Weights of a small GPT-style language model, trained from scratch on English Wikipedia: MLP 960 squared ReLU, no biases in attention or MLP.
Each number is 128 + 24 x the weight over its row's rms, rounded and kept within 0 to 255. Layers, rows and columns count from 0. Numbers have three digits each. The size before them is the row's rms in percent of the matrix's.

# layer 13 attention key, 192x192, rms 0.0785, rows 96-172, columns 0-47
095:168179092089099125139124132107108152174143168131121149130118131132143121118100123084109077126126121101166134122133105126107107135188097139096153
099:131115140087166113143135156110112139095143159081156120116124133063110165129128138152096103089092091138095115170158153137148135135119151106148143
088:100148126169161112123125064151137151128114117104120105167073099127167152099115165135082121111144143083118146143138130086103118114145143104149092
097:138104115186146125130153085139133156147159129140135130142139102133122095134132143149132105115148150079133153112121154127180134157131109176145136
096:103131100121121112169087156123132109100100150129092158098132145150149097126136139133145124171123134147152131097100125132089097112177154116140176
094:126089102134083148102146144111171147135183107179086123127138115112115159094123099105134135127146101117110111115095121142120113151074148128142122
095:111106136135110115145135133103105166130104152142098164139138117123149120119129165098144132121094123123164139162115131142131098104136126141073129
100:140118104091121119171075128131141118129121146120102127146121096117122102167127166130147150121166101170122126078124109156112107144151100153100123
097:143136141158141128151119100114144170119137121124138129108119154106094108145131133151114135139115154160115130131098130131143119145170128142148172
099:145106138112090124154138120118141151152167136085093140124087142138084137145126105120121138106101117125140125149120099156120109091153123127141103
096:129156140095113110143103153122118084121097152102124090152118165138124134139139095128159187133115128128132150141125150144112136133160111101134112
095:098082134140139133165159118113098160160100109150141124135096139168131123170081162077093115114103158167133150118171127098095118111146151091152138
102:128114167137129179108143122127106121103124143112114140162136128157143128112121159112091147181171121087118111084117144140149105126156118162088120
101:151121084123140162138104139176196129104178142113106156097100133100133131099101166152142121129095104102146143122147101092090106120174155122106160
095:164146099094102096143122157101117142128156162106133131155083089122122107173095081135148131117135136119156075152169129109131114133139132129116136
097:139113109154168142152140153108095110144137126139128104140100145121141108140126096102146142110141149109118151100137125120098115156128116117102119
093:115147100182120112107170106116133127118080144097114135178129126138099120102112124128113115117119119133138110080111170164115149118108102150093141
096:105137147074121122141194170101126133137092134118159140138116113132138138132105123080098123153117139135146149112151124133154120157118153149110133
099:135156155158156140119085111125106170091091114148142130122135156115109114153113166156122138133166104120137114078133183132100122114093139144130122
096:165120072090124121146069157130121132124118111141127142126090126169125093110119119136143143152144139141133187083100150133093101188131103161079106
102:115146081107075096122120143123115137177146149141097163143096139137195140102125169119131138120122102138159128145124101123109090124128165092100141
100:106116141096143095151104162136081130177123139126137132158134107085166120144108161104125101110139108099084100141156153129136130100123151068107108
092:150120129113141108107135153096108125129142145098156136179078132140146100092124148106145159149152159157165175158101105136120125133137099111112129
095:088122140107117147121130131121107127092121105108126119145126169157087093107118093114137138130099089143125123125162129114157133140149139118123140
099:122166115122131146104122169134133173093088147114140142104125153146094105116131119123092144078174174102109144132173133143164127118140139156135091
098:080097116150089094154145157087127134190142106157097092095114155125107120109123159129155172136146144137151120105125142126167071144117144088109167
095:125162105112137163130094142170111145082128093088144090117126136123114156156130111148135104115079158135133172128132158144109105187094119129121180
101:126142102163160112161171129113136144118132118087112095145155133115091095149096112129112113100159126077098137168162169144148113150083133138134114
107:142172140121134137131084142129093130113094128151134141130150133116076142139175119127172166068156163113120128134148155112109115170136138154093111
097:083185123157154093109097124112086077122149143143141102142109109089093087057121135162154142133110087095119138131129110126155105104170097110155157
090:131164103100138099147113174121149148114124173121094111086100168085121131114121105119160137117084122114144157158159108143087136150110176146128195
091:073099127168118125108154133141089123151163111143138154138091132125157099142098116089157120121140089119149141153100118106112107111120137110098145
101:089088164123126142134136109123114129154124173129114124167105134153127165152146101117103123149135138132121117113146111123162126116119125145131128
121:100165107099142120114145090158142163146105134104106127154132111125178143172159116143136115122148158119156124127093109111087139115119151128146146
101:161104113139153130135105160102144115091136097121181121087144115112095078129099107112160121151079100148106123125154124106138142144102123174097122
112:095117146156105140129099144140160129148094182095125083133111128127128150122165133123132114085157126178089126109154134077154123097137113127118145
108:144122119130113147097105117204166152194103142124105120137136140106168134144149093168102122136139160145165080174141122114102103124113106098116099
102:177166127134123084121174146125135108120111118126142124093171074149144118086117126172134130131141088116146148127083120181123116172116125108190108
103:106134138122107132129125111122170138142116107160123091107148135109133114135158086083167141157156135172096116097101140096126131080147177155120097
116:099144134123144150124127134132170129171108147095081143142146112139163168109120102138108149091143139119117089152166120118088117096136104129130122
106:097150108126121131118129116108177126135122124143127072173138151106133162099135104140112130148137163129103134151132104080121111063142138161097143
097:115143121100113135133123138128181164119122122139126106101118139142155135135166096151121136093128111158097100150099087096108093118107104123114147
094:144123140119110099081131161110096098111146134154152122149133082103104091137123155114094135146106137106139155104102138123143154136130129167152168
097:074130112086138178103161161105177124158134122111126121122114111099111130101141116120154151128127125183106128135137113107144111109192114115095146
095:137132112117138117137158129085119104077126089147163133133131123088152066113101145095152142122152108098137123117147128167100156102145113130116081
125:112137126111152143128128153128175125137137179128105136125134116129153131102134120123093139124149121134119077141125140096156109066112128163081131
096:067140122182138127125118141132148131140123103111148119124130132103153138090138108099162184168185095135096092135163113141135084132128126154089117
102:155108129114087134115157135126138178168113139120122115140104128148132126108143159126126161125159167142139138148111135086131133105140126121109173
095:128112102149143123137155133102144117147069153103141085117158116146128162101120138192127099103121112166120124112131125119133120159106140107167124
092:143123123105092179128105134128146107155121160125076091170114149162143123092163144156102108159153127099113119179163076076148140119179123110113120
092:130118123148130135087103153143128166154104147125096110161087167134141167162128143153082094140152131117124120163113114100134151157113098109128144
129:147131154170124111134120096133126118116147130172138115148165141103124113125104116128127101150108140124159148105102086110117168160084116145121151
093:129133137177108146136130145152132149143126168119101120151085148110153117067132115122124157120171154165105090113136085119125126116114137133106137
135:116137108129114116127104093152106101105150106148124165168145140137092114120122133113100119155109121097129171065103117121140155148110141135193176
105:135103121100149073139137137104099098098100119128148135154177130126129120146123126125112065134099146143124167083120147120143163114132163111166114
093:172085144137139111156165138099119106165118149125127142159118131179138159187134120133145152112131168109128148129160128099130142163094102123136136
099:157127116114150159152123090139125146142079159123120139149090139168146167151126123139121097110076148115115132103123130094144121149155133126177169
087:177107112114096106142123122156126150091063110138160111118139143139145144162160102149119126126106151147171147118168130104114119144168116192132124
101:164135110154150156163171161119108078164108119061143102122129097122111102107120085130116144086098161105103125167185100124100091128128175150112085
091:139095118118106106142137134098135089117096105090111143119126143167146144161149144112150118172125107129110132136113121099109105146073155132110170
093:140113103076130110133122111131117137131110143128083136107151104159157125135139109135114152131090088082109136122151145139112140143094117126136121
098:129122096146124071166136081134143152156134116121121104179128136094118159171085166089111119126096150159141118110076162112122159175114100159107146
094:111145131172162115136101091148144157109121118135123153081117161136117133106145141128158142096131176144110140100148111163098130113140174085098102
088:098148162101136168107158123148155111136151112107136092136134110091092115106128167139106127130082110100094143109142181114094112100146114136109118
100:128122094091115133128149104122101124129132114133139144119112168159114131150125126130152137130095162099145124131148202164153106153150093095152089
095:129184146117121072149119164067112152094105155149117125103121154125147093138133208088130115125173074126108113152118083132119160093129095128068129
098:098095112126161127139135146136140098160149157146133176156116138139135104127116138152111122145128133158162167131150155118103095140084138132185153
099:136132115119147136097118117105101139137150114158120115086105128172129131153121139173114148094122126129154158134106159141129144164110103132126138
095:114115131164147066113121100160130155126115143128139096139139119109173135122121140158143121119129110127157087113123176082111139165099113140088118
099:142098101101106107165174061156139128140141090145103143133124129115128143130108075133147115159147153170120118104126103128149115130114135169137162
099:155206136110094099160115081111091109124117095127137163140125142113125127145124121154160167113147127123142128140095092143118137102144103136132123
092:104092114111174141119135136116131150141120111103149095137172122190113154119114126107089117119143177146154123139142120162157122135131165110142124
103:143155124152142161138143097100126167169155135156126139164110150112148107110162143100152117139173089131109142153123117134125160107136152155118135
101:155171134128132132124136132152146143112139166113187115129120110105146120127115180135129141134119133109172145140137116125095104112138111136098155
096:140130112175145119104131115154147101117165134107086163133142131143162164094131106124111080085127110125124183102118076139127155126149175144113123
099:168114161113107166090142135126124150132115108158115078131108163162077123169137090115096137148123162114122146143138068127116180172155113096107091
098:164156120138106136129165169098113153128110113174145088104131123106150100125087174123125121125154137129117109087106094122114093088143159102080083
# layer 13 attention query, 192x192, rms 0.0786, rows 97-173, columns 0-47
096:107152121130120129095145103122082137122158175149105127090158121135136147121110138157190148133146087150171114158122134095100136144103147140117153
083:150100147125122144147147118124130164156113157135123126124118179107093054120167115155136142093087136167135115144130138144117111149141106098131172
098:117136125153113077130133098118122145127148160140100126119124116147128118116135164093074117122137136098127122121150152102096115121144122117120114
093:108091158110127078101139138108145140106134147157120135104154090146118120110101112155091108077095088131152093140135136173117129122096157127139118
098:126140114122134120130129142113096162142118180145163163131135119108149093128179138087169136136140137119132152126104145147118125098139171134114111
104:084106133106092146103176155114126170150129109143159097142132118165118140084115146076094182139136115108104129114139088163128113110136150115091112
097:141100102112118141159127103160096144093107113066116138116084086098121144147144122159100113132158127142160164131157154142137141132096181103122125
093:143125152121173096112139165147149126142143142134143153099136152104099126159134159157162128165176126116145125131098130092079150129085117154116129
095:174148116115139119159101100122097120108102135125079146116104124130167115112124138145152142132142091123157135106167102121116128132134124138141080
096:137087135119150162092080184141124114128123105137086123087105146125112123108128152144152125105114161125129139109141149078146136132106098111097152
098:146120124148109110128123103198111111164109132127162118088138109115101159126166139092141173099154143125166102171143112105136102161139130121118143
100:152165094133114145121117122096102111108106159103119157141108116145116146120136157124085094140137110101123168125173091137180125090088101142129156
102:139133122117165091119144150084105178116101175120100175160117124085134099126125105110133174076066149140168125144106160127111120149100133143138131
096:156150150114124150132120135096146111104125176159146097143116105103126151138119071161147131110092116130130168111122159153132169122127090167094130
101:134114164135108159085120154117161111133100131175142106161103162151101095135194140125147144117133121125108135144130146072120086098079128128138109
091:089117104104097097178095120133145151158101092127154090115120159155138131106125120119101134124122154160130164097132113169148123136132153108122103
094:122137167135094100118127140122119123129174146151182105200142138132139172147122109107112109149149100168106143128107094153100091128122147089151142
100:173142126105137127130100119105103140146141098097096158120093105111133146145130137165160156103093105107122109167135150163112155148098111155159152
099:116116145092125164107117125129138129111110151123134085116158101095104139157110065109095153137071148127152107168164145139156119118119130113178135
105:136154129119130118093197134141122187133122127188146125124151132103111112179102112096152150076135155123151133154147119164151146115134108123118124
097:134115133122123119131138148145135149096119153111140147110133133116171113123070124099140132119115129103158143107137149156141148105130096173137123
096:108119130105162141180167134141118095113103113134138126142139144100173099101103082131108091156128119116133124114162094141121149164126083127146120
098:128149124130152092102113072168162110148146112150141138127111117179122166129083193119110142124151133118120139129089137099111138112141144108140156
099:117114107102105134141113084143101132095132102114135168130131104173117185130140149139080147102121114169104110117132096108101136125125152141138165
096:098096148174131114158128143124146117155122138138162129155136104155149085141113152078142145104167114132122125124118125095140149121131140104136108
098:138141107159140115125120147140136150149150122131091139133156062113138162111088124141140132159143092136152086117146107112164149141085152109112146
091:138132143121130126164123121145132120156075136138181138094140121130122082109123144087187151131121145151089145098110112115096119085126089137118172
097:129105095103167113144134104169162159110140119111159109094135170163116136087092147167123144144107135170114110154139124145121174115118095143147154
094:175090148112101108141140112151137153098104145169135152081102162129163109131117107101141122149148156130140109137145123110090108150115094144112128
097:157115175104162104114166108119147132136113137161102132095141104080124133120119076124125161149119099140143120111120135128103165147130162135106174
094:115146170125106139107123146131121129175105107153142134153130117118114082136158144107103153117149170119096116145147099140111142069118127105121135
117:121119101144135144106156127134123140130141124093095168130100100166164148131161160132136146102149136136117117166116119129116116134109150118113119
101:087127139134115164083090200109144149162153152094137105155094162145128158151130126111143158151139156160124124150140135115144147107091118155103111
094:131137108100144115186149062133147138074123117179122143076158122082132110151123123130138133109118088109140137101141137142110140164153087151134119
119:100133065141142147073119141137123144164141108073119169141118106183163157120166111159139158112173154118142128158120118149116106109130118129150125
107:106115107143134121099153165141131158156144139109082107156106123145144173123151113112117127138184160170128125117098104148129119103123126107119095
096:143149173145151154108121164089099133124127091147138111103144164146093141106120108093113151203124151140147169122124131105145133129121149117109115
102:125122083095162145145143099141121150136127130151086136115107132125161112135144096166166112107118085115108088160129133154075114165105098129154114
111:098128071121144122115111135097120155164148127081130136136122100142114160140124126148109125114189162105133143151131163143156108088131144141121152
108:097166114112136147105120130105149125169114166122106150165113131101138073115140111157159144083162097101073138140100137113091127117111159110115133
107:106127135153121126073099149143141161151136145081130101135106131191156170111142145136127161113181148144147132162117110108137123108096113097136101
100:132098140105122099157137132113123116140135124173165159094119123077127117131126139107130085131065123067130152100108144097133116115147152113123132
097:119111144106170099103152109131159126126100154167152106133111081159147085129123093180185139131129107130131109148109137102141155138078135136137100
119:123097126097148117153153126096158132108118161156111128114143144074155102095093115123154109117089088103148108101128113118119114142123124120159132
107:086145115114163124097148152111125169157120156155127150138120125132137126094140091193157137106129140133123138181084128143112125138087122119125107
101:161148109115141110159140179105124109143120116136122140124107131104171062090116123130147130138111124150094111144128160078088121120143155113120083
104:095165101144165101115133140151163164170093133113144108169113126167145135122110114118143114132157129131108133152120119170133118110110103117116122
099:098136139131143096104113103106122150119109152161153121144146142130138153175158097113143092111141140114180095121070090129116143136186136136112114
099:104156128137150136128132125132122121166091125153118155154094131140132131127127134148141106126154203131120136142111165166123136094101151142129145
111:106157086132117163094122142146147164177138138066107146164109163125130148104163156122115137110190156128118176151124127127114143108118132139108156
104:137163126150075135177113137101138127087132111154134099120160170104109106100101175084116126129137143129144132098125110143126082135150149111113137
112:124115092112171088111116114155145143193132152080110165136133122159161131111161091136151111082153170126130114135115147136120131114113115103139104
114:144106158145117098115093131113111128104150095101120135141142147103089147107137149107113101111137148091141148141129135152160152114107159152148128
099:096142155178064107086127118125134131140131120148120109117136178127125134169105134133081173144115124078144094123120084168122129122124138176138140
104:107137155122124093160164094114108115104139127094122120081123089144143120103116133124103118133105095090138120089143139130152108116196138129145124
094:115170086125090091109115101145110102145143108061159116110134081185132186117135119154078145120123112110141113152115116158105126175136103135150136
086:149140136151095130120123152128068153143123149099116122155146110195101157125148147142090114092134112120109142150177161130122108132127093125122114
099:112079101089159106138138087119150134098078136150161126132139142127163108163106137116151144129137103134123170090128136119109097109134098116129092
095:159126139102141099139128143131136174092113109134124139159151098091170107109100088143143156097148157120135138133131126100109132083146170098114089
096:157096131151162144120119143127096108115118151140130141165132103145130128158089146136130113125110113114114179171110100130121147117185130158096157
089:119162101138142131140140100173112160076151140081125093085166077161114147084126148147133123142093126087110117159126112175091113123115095153110095
091:146141092099095112160117093111115115137169113089115140143128105128098178130105109118102176117137144131157119082133141138113154169124120101124123
096:093124116150128129113121143123131111145095123143145096124110161140148077132108089153115145148169141110150146156114108132106117079120125098152137
096:115097143147132099117133086156109081151098126114140165134121116131127127104151127136081097141118083114120107083114160110172161157131115136157113
097:112148127116147133118150130166138161131134096161147110084126130105136075097126145172149118147154136138122127135116129121112144138139133180157110
103:169137116128150114099149130109115135091124095143115159119121100103143123150116082189111113142164149126136163176130097155125126118149158091119139
090:156153121142105144091100155114127123123143089144158143129154110132136133114140158084126148094122128160098139103121135135154159133136155131142176
095:120120097129112166094091095104097066082106116118182141120139180145112126092149156114132094116119099110126131099112143146067089162135138139098148
094:126151195136124112147135150146120104112130165116115161140139143155146150127140103197111129147116071164157082134119137159133129133129106106090104
095:136109132103128136157153133180117132118130105118086103088127112156093113134150173153171113136149109130095098154130107135131135160098070147123132
100:104121112151115146150137165116132138138094101159135121166134118103142147125142166087107174144141099120133162150134113136137072131102147147119133
099:131129175153165131138091162120165131131109127164156128078126141083111090084122114101150114138121114168121136108154139148142116120138095116126128
101:106082090109118103110138118157157093125130088087180137109155134130136109081087114135151134094108111120120148098103133155075113164141147118139094
095:133143151097150157128114135132141121148163124148124112103124154116138167169100119124151095140135133098122118125126111109124153147100159141148113
098:144149097144111122147136153098137112131081133128147132128116142156106106154140146111070105142110128127140086100139087122156076089111117135120127
100:137167103093118102125115136145117182171075173101119143153135152127135096139100150104123156124122127148119120139154121122139121106075179105140124
096:098129115106150156124112131145121101145074142115132126157097114132159102116105141162150124104109143094103105199109107091089114145142132079159163
# layer 13 attention value, 192x192, rms 0.0756, rows 64-127, columns 0-47
094:081149105135135139110142121099103148109173113100110153150127158102138116107141098093096135144162160153128113153145151081083156151113089129122110
093:125098131093160175114104093180141151152081120107133153168148134127102150162174163098116123110089141120142119106129130145105136108180083123145090
097:142131155119166115124148119094150142160118109139145116099153092127108120103102114104100156159159077090160097122141084135129098093090136135147107
088:130099103142162110139180113156169160103148130132121139145134164132106127126160161131167086100150093099125104129124102104121107172109147148145181
095:141158151130105127185169125121134119139131134152138156160116145119157112148152156100108092126124103179144129141117156148143118141099143081099108
089:140153130118152098086121106148124140130158106086096157117132137118159108149093130177124086110136149116111155166128123096148151145148113117126117
092:121170094154123144169162115133141116150097150167100167185146150113163081136102152130095150136112097128158139128145147123134160093164101162129142
093:110135125129091107157096178108162123110165164138118118154108143152145123153132112127083129100139110157115124098135105142124118132150121105121143
096:171113109098107179135108137147136107113155122107141140146125137107133129154157147100157145138161150143121146103112157089127164140170100121170072
085:125134128138111115156166097096115128148155170109121122110147163122163150140114187127142171170135184110130131093151125098090141151116141083137089
089:082120100111118114116138098156100167148101147148082124098110111132148173122100109160136105112130175144142113142088140160145149147101148118118157
098:143097144135105135087154114116132092108108087095100127138139129170113130090177099134088106128088118119136123130156138143125135111155132155202119
089:106098089095172133076149114171149139151123148176086170136132147101142154090157171142143107105149117107127120108114149106113148116153118130078101
104:166081124087103142102132105155145073109110140087137170096087139142102130131148174097134102122133142143112162162128140160080179160132101082150136
087:131127134120169107102114128143085116151116111121141137093129085172083125151108117111164086117135158164107161097152103113150100085160122112091145
098:137145132133097104076087101147132092134164145105110130077104089130117133155141129194128118071118169146155140174127142122125165143111091139124157
101:146154136126133129096097108165133130117118155132087155146086128129149146120094124173121116125166091070085157136152090065143148140155105155150151
087:163105090131119114151163126125142081130113065084120164159144115105116153131136116118091146092168105092076101128166098128131137132122115128150119
087:096154131109123109121098147087086123125124146124124141132076119116155154138130145134148103132163136098110101147097120126102094092132154111088153
088:068152109133139119155154126136090162144124085111112087123103101142171113119134115136157159092129114137122120090094119099115086097102120111067118
092:102126093140099145089083101113118119111147136084104102099125109095155159108147159121170122088105110107095124173112096105102111165104099101153183
101:122103155159153092133089155083131129122136119139173088105109150132144176176083113106140113143154096132152117088101101137109129134089118087082093
089:111162116132158151127172130160132129164171151130159140118121114117152096117181149096125128101184159129121121149117145121156118116092148084160168
089:120095143109142157116130128136159102117145085148159109111144108169092155142175070153102132112143114138149129131129145123111114114158114114123131
085:108100126139121168121126153093101108098110115122109158122110109120107090128102107131114132101085136139181128145130162157136146127186120151121129
087:157119075084097130102127092137169113101120158146113191125144173144134140133167077157125101129133120141159105147135105130120138086111116162129147
093:134101114137157100128154105082109120126094104097140147100084149162113174122148159146108122141123152131121117118148121094093096148132107118141103
096:109101141129101133075108102140105102151144139107116134121147092132121150110149141149168126091098116110090159182125101161101143116160111120096164
090:095080093134097111153146133137136124125162127119125151143141146109136146106138102147085081108137123131132100120162090121130119133139147106174144
093:105123120158122136113106089165147153178143142089127124102120122139105118111148102153129097095135100110142161148139102123130167142146096138151087
089:098162135100153100108136110138114158106155117149097114155117094154096146099121122154159135119173138119095125133155131075133109138077167154134114
090:157078105097110177144174138102099120106156161113154086119108158100098123101139159099099110160165149156149111122135123141089125132119132144120085
087:104158122135117133122088153164161101128132119133103141151136164173122168133084101162097158093145130151122125134098120146137096102135112146133122
091:135114149142156139166158130165127105122083109163145124110159150155141150165156186134139103152162119158118106147181098102149110151091166151115161
104:101153087097150122072099158125105073091094149139088150148132162165111142090114102112138124107114154098160113140107155154125159091143110148133139
094:163123090091107096156178121132087144143143152110099165096114095185091122148167152127101127109106174186111113123085174110110147153127123156159104
096:094160151149136128169115134120164108136181170103100095100137144116118152164143124122116147113117155161104139120129100114106107160139151092143119
092:140119100092149112100151096151127107149175132105127170118146121094148118154128151149113088140110161125163159137142153111128135099157176090112138
089:095172140133096132112092119107085154151179167128153132153159089097102147145110168152183104114162106109094106129093086095153131107063115107116166
091:111137105141146108135155138121138174098103144105088087135123117182113140157104116126142080146166155148155135098073138128140142108156124158130082
090:126152098154124130151110109141155167072117119122137114153175158170156105135127104130133133141114084157120134105147129158115098158162071128105117
091:154091155108163118090107127119144123121160149106096106085149131106123157142183105125164107099154117107138099161111160127124100118119147093140120
097:157152147153123146122116124148140095134120134144128090129126121166130150168137120144104084166100143086157124097161145144118130157166150109196110
102:116133113099140084100125152116160146173127141131131094141111091180124063103137063163123155102135098134125122094081158130176092154120136139110144
093:114098140115154140119129161129135145098156108116136119127110117133123118131138141140136172094091144145093107134132093117168159117130110156167166
091:137130155149114155128121146142106107143186130089116154086115112094124163171168176083075111156156119139143102135156143116110169147116123149138135
085:157185134162099123148088128146158151133119107121132077132104154103146133123097155109118103098115111136145121098157115099123131159146177146153103
097:151159104126129144094108132076113154143087141169125136173140094152104084134147128143151153139121145115136143148143146146194086121119119151108151
093:091076159130101147114128098146131112158124120082133157108098151106109148133141158145157106108119102153110096122116092150133142150124115112129157
096:150140105144137108140112140152127165111167119129155103124143125152120139123122082171143113133163080104089108106143113114130162132103156136075156
093:133139140126104146159119153163137163104125147108147120065140108105155064168131114114122115167105135112094124124104136138087154141096128143145126
098:155157162094158111133169161092180105154117097155133139169127150143114132076152089143115159149111101157115122088143133169100122147159134163113150
096:093145152176155126148099131110145128126135102149170093124114114102118145116132132114102147165163124090147095112171122131168148154125153117179135
096:145152100114161100132085159145149074117150110111146179089157125163106176170157110163110130145149168106139125158125130168113130127100144106114156
087:151108156126175095140101151091110115145118134127121117106122142119126112123118136114114133126145115169114097090091151102168125106085145163081147
096:110096093101145124127102152131127098148117149090126145095136140109130144126135168167147146152103135102100149139113116161107136107114127123104157
093:156096134132154096132132103165103165117138103131165165051134142100147086159096124102116113161151160136090101147099138134070103095128106105141149
097:133121105142125113111124096158091106118094132083091157112118106135134156111162168110132114078155130111093163171145133130120147121157138138156109
091:120098088132144080121164136118084157112096106072117154112142144158097127123142098116136085133119162113134118087128152102071103131136131130157156
091:103131109140093131100148130175130082148094149104126114096101135154133128111160147153164151118110111126131148136103087159119098120104128128143184
094:087162128188162085159128135088097160104126099131162100157116121153124147097097148104114132107096134141140107123136124135133105129126140121110128
091:154125102099088126189118139139133122107133097131132153125102163150126094091109088124143157099098127123133156125126128172096159100172139110076156
093:126141156154163182073125126144141111118108121158108125093149115124105173162136148112137164099097115101129081163157120147157166121103108158166105
090:074119099159118119161148100150158139108108163112093091158123149154155119116115134143124092102162132139115152094131102116115106144119147105156147
# layer 13 attention output (transposed), 192x192, rms 0.054, rows 64-127, columns 0-47
083:116086125095141123123173174056126096127119140142128134141099136122128114087153125120108139130106113081119118130144144171130141097122121130149094
088:151135124137149146148136065174135117114144129156134165139122133094138180107140109091132102099136132157117106146148132113063151139178118102143115
101:114128145141106116132087111168134135140130102092106112106133112091160162155133141133115089177124121131114123100089107142170100097114123131121113
089:110122089088124118127109153168145126139136158109108112177124069154159175139117160100104146100122131093127135173122076126138114107155111125097140
092:150167121157097129156131125136122107130119130128105145171163195135093165147143112119136126147148177117122121123109133094098142126154136101121124
073:090109169107140122129152186108126099132113147145168092139131108126128040097130113133137162088119129090123097104135123145140085126117106137114140
092:142154123142132105138168110120113135090125111151073177152132133124146142117174107108144125144123131153138108144132128089114108146174168114161142
084:123146096150141127167117134127139196141135106106116156173147106101121130128136105177150115128125155121116110110117164088104112123144115090084132
104:163107117144151160147165095158129094098125147152128147131131113132168122088114133109127131090135138131126132102130092106095156103141126125174095
078:110077099105110116167106123130145096135136135132138136131176113149096158125095165146142131132100105124185147096132098131133169123141099172127105
095:111146103094130151158099167149130108144100153150122118167163125140120077132099108135133175124116088126133184142124128136122112130141134144078171
085:110141157105107100120141107113148066127141111123140131098092094129154072099152091121123160104190097190081125170151110173130135117144111100127091
086:137111105126104127099110165161140112113113170154114143121110086146172115116134108094119096125115122147117094167172123155148138127139173161140149
113:122122106099146156166139073146110079144120095118142124128102157136143115102101159095127124110122125128125147160146127119106169104116086133134120
085:141095126124127164098152135123114140131117139177164114112134142171108110142096144094084108118172128118155132101139148134108141103089131129152140
105:140136158095172142156118101162159155151116119125148099146117109133146112094097132127142120115080116129108146143138147120155134143117105141097139
107:118126142113144111142157135101145097112113144122137101141116076163158115118137144122123169131104096114158105147145091155168109075141118165181084
088:098093099130138076122142098129174087145127097136120099154101105107151103093128166087117139102132132092120118137147119140149144083155095135143085
084:113118138136089143145113133083120138146126120154168130128144164149102100129124128106104104156147106108150114140128133162116121122116133165110164
085:119115113128121125127100194102126169127113150168129121151143121105143062153154113155110137135152132114130091099127125149163098116129134130106127
095:117128121111159150139122137093093147135164093113178101139130108130142136132134160108123153134110116116115117134162100153158143073123100174091134
098:147093108143155166118105148109121154142124134134170152156123146144086155151153158167122090138152086097155154090128159127132151134083118133127145
073:109197162126102107132123128120128117134141122154148070140141130095116106078110139115110166140149124139133064138135088163142103140133142113104122
087:175110129135148096121087077123166119140139071099179078091108160099104117146121121141160094127139118133103086160128159120137162159116120103133139
079:150142132145146116161146086125118157129130088162110191111133120090099135112123081144136088141132131131101132138146178119082160146180129122129121
081:146158105128139117097152094158125098116110111087126160122094144141127108149153122096187134100114154166121109204138151117133114154162148089160139
091:160106165123109148147095114103122094086131139114144164108077130143103101114182125162145135115159117133120115157164133176116170098151120111109111
088:178107100120119114133090129144119130140131076161134113102148149110130117141103164118117085093103116123138125117152122136133150097126125159131147
091:094144124110141096148117133120145132180130128150097116140125117108072116130098119193110114133145132121077116152116148130141126110130147124092123
098:153150132082197121147149134121081118107126126175117149123145081135115093134109093174121136119125090126134119119158143179151144106113143116128098
084:138136155102099144151115152139111104107099131135166116112175122159112087154125110140125164186118107116131137120124094148163107116094149140133157
084:093085120132140176118132137104095106125156138138178144139124153151154147096146141112131136129148126110118122100135132155085124109113133117094071
083:186124094203141117139156083138122166148119124143133137127104118096125130123160111110115153097119080128114139121096157147142130143198087132127141
088:141135103134112106117140081118143135162146140151105123143158159151084191139119131106125122147156170111130147124106145077117130122124136107168117
110:112145172129096125097133137144152107118140116085186110085117141133175085106152128080128154138155090212128093168155112146130133110167137127152136
088:134164125096107099173101075153135090113098152138126123132115147096127114100117076084131146135114190155102126170122161099090146111141145111149137
094:107143118093135117184104127131148128138167106144123084161180142083106135132108151167107143141107088113146130100100122108152135123117082144112122
089:073114155094165109179126154109116107140091132156115146142152124126087081103082091162114124125125129102158153144120154141115131129132120146146127
089:086132135104102163140123174115103156147137147111134118126163101147133097145132181120109154131111128121161148118119116145150075130074110176113159
089:132129145146132140139133174117090121085102153164120157133111107131136058137139091147131136123132105150153119101130136151101125126136141106120128
090:131143090139183118115120126151110137138151122118111146118142077128107162144135142074154148134142109148141133119084126138109130146147091124119126
087:110109132076143145141119120129145128168128133133163123130106138108128128122076153107138105113111114106133098153132150152153134134117127146101158
086:122144156106147101135133056136113133123120116092136117093112144120119143128088103122124102138126140155095142130120155108085140131149130100161109
091:147162156094120081087138176104135127099101144143118123157117124155126068178130070154131139140130154142091098122085129108162102142094187097120140
087:162129112151142143097119089164156178146134110098123088135141122125132175127086154119140135110124155115073152117129132111130135148134138141128140
091:078145135084139143187140114129126105156146117118117119143166132137090154133101145123095100162131130077106176124127116137097142140077099149130102
084:161143147144157101138135132118107170128145120147137121154151134139086150137117099150123141125137117126105109084097136095132128137124142124173139
093:174139121107121098100135155129122121119113099116108132115132135139100126176139116111163123136105097124133168155110093137121145122142149132109163
089:103095118102179115139092131111110121150135149138104124132077096111137117117115127135094109102138085107151135127155163153106173114093114128156150
083:097119138144111133117092161112117112111131128104157088122140137201117114130136160136123151135135106100131163115095133145157110145065096159114171
096:099111113109145117132144109102116126107129119082134125131142173156159122121087170095131111174119178109145182118126155101119109153049136138139147
100:132116132174106087102131127111142105089159121104171133136114154113175151107151107138141121110140136131117104145102118113127137180155136097129130
097:129135183135151130121142161086128114136169120149117112109121122154084161111132127186111128165147097096128131114136105167136138136125131134154079
088:096107144107153136153107100143149122151109129096164071135116148122130109098109135134154122133103119123150139143175165138161131124099100150111169
095:130125124163109119088127155126155120119136145111109093111124151129157169119147145094136133147141176171142094141134111141135129126148153110158123
094:124093069094147116141120100128151132156135113118144135159104163142150121112083167123132097112086132097140140138144151105139126126082112154101176
086:101117120118171138104135121137102149101130121147150117125114198112143154101121149133118128157124150093158124111092156117148115120109115135122154
095:095113113132099146131121122106120101141124131111124098079126129129160104089137167082109163143140118136138122139173121162134120058137114143154111
095:117122077109107123132086131124165123102131173089142138143135173150153107125127143132171103140112156088099108170134139111117122111143140136101168
100:111120128102156143153120114125104104109132143150122100152153125157140101145157158080144165134111100119156144126170135116155124129116075167080128
096:139171155165121142145099174110138164113137133152108145114130135130106128155168111184140130161166122152121126111127116102120114162137151140113132
094:087115102156105131134133126120098118130117129153133160117108142121192083113124126092122112137098173134120112145120115145153159141136114132094118
087:160130146162147143110167115142129130168170102141152110110128124143128152081113123080145118121125088137121128099155138144119131131120123110148063
082:093124122080119114145130195085102112104130190127117119129136099145096097145143150150090158145150111112132123124142106126140092097141137132130106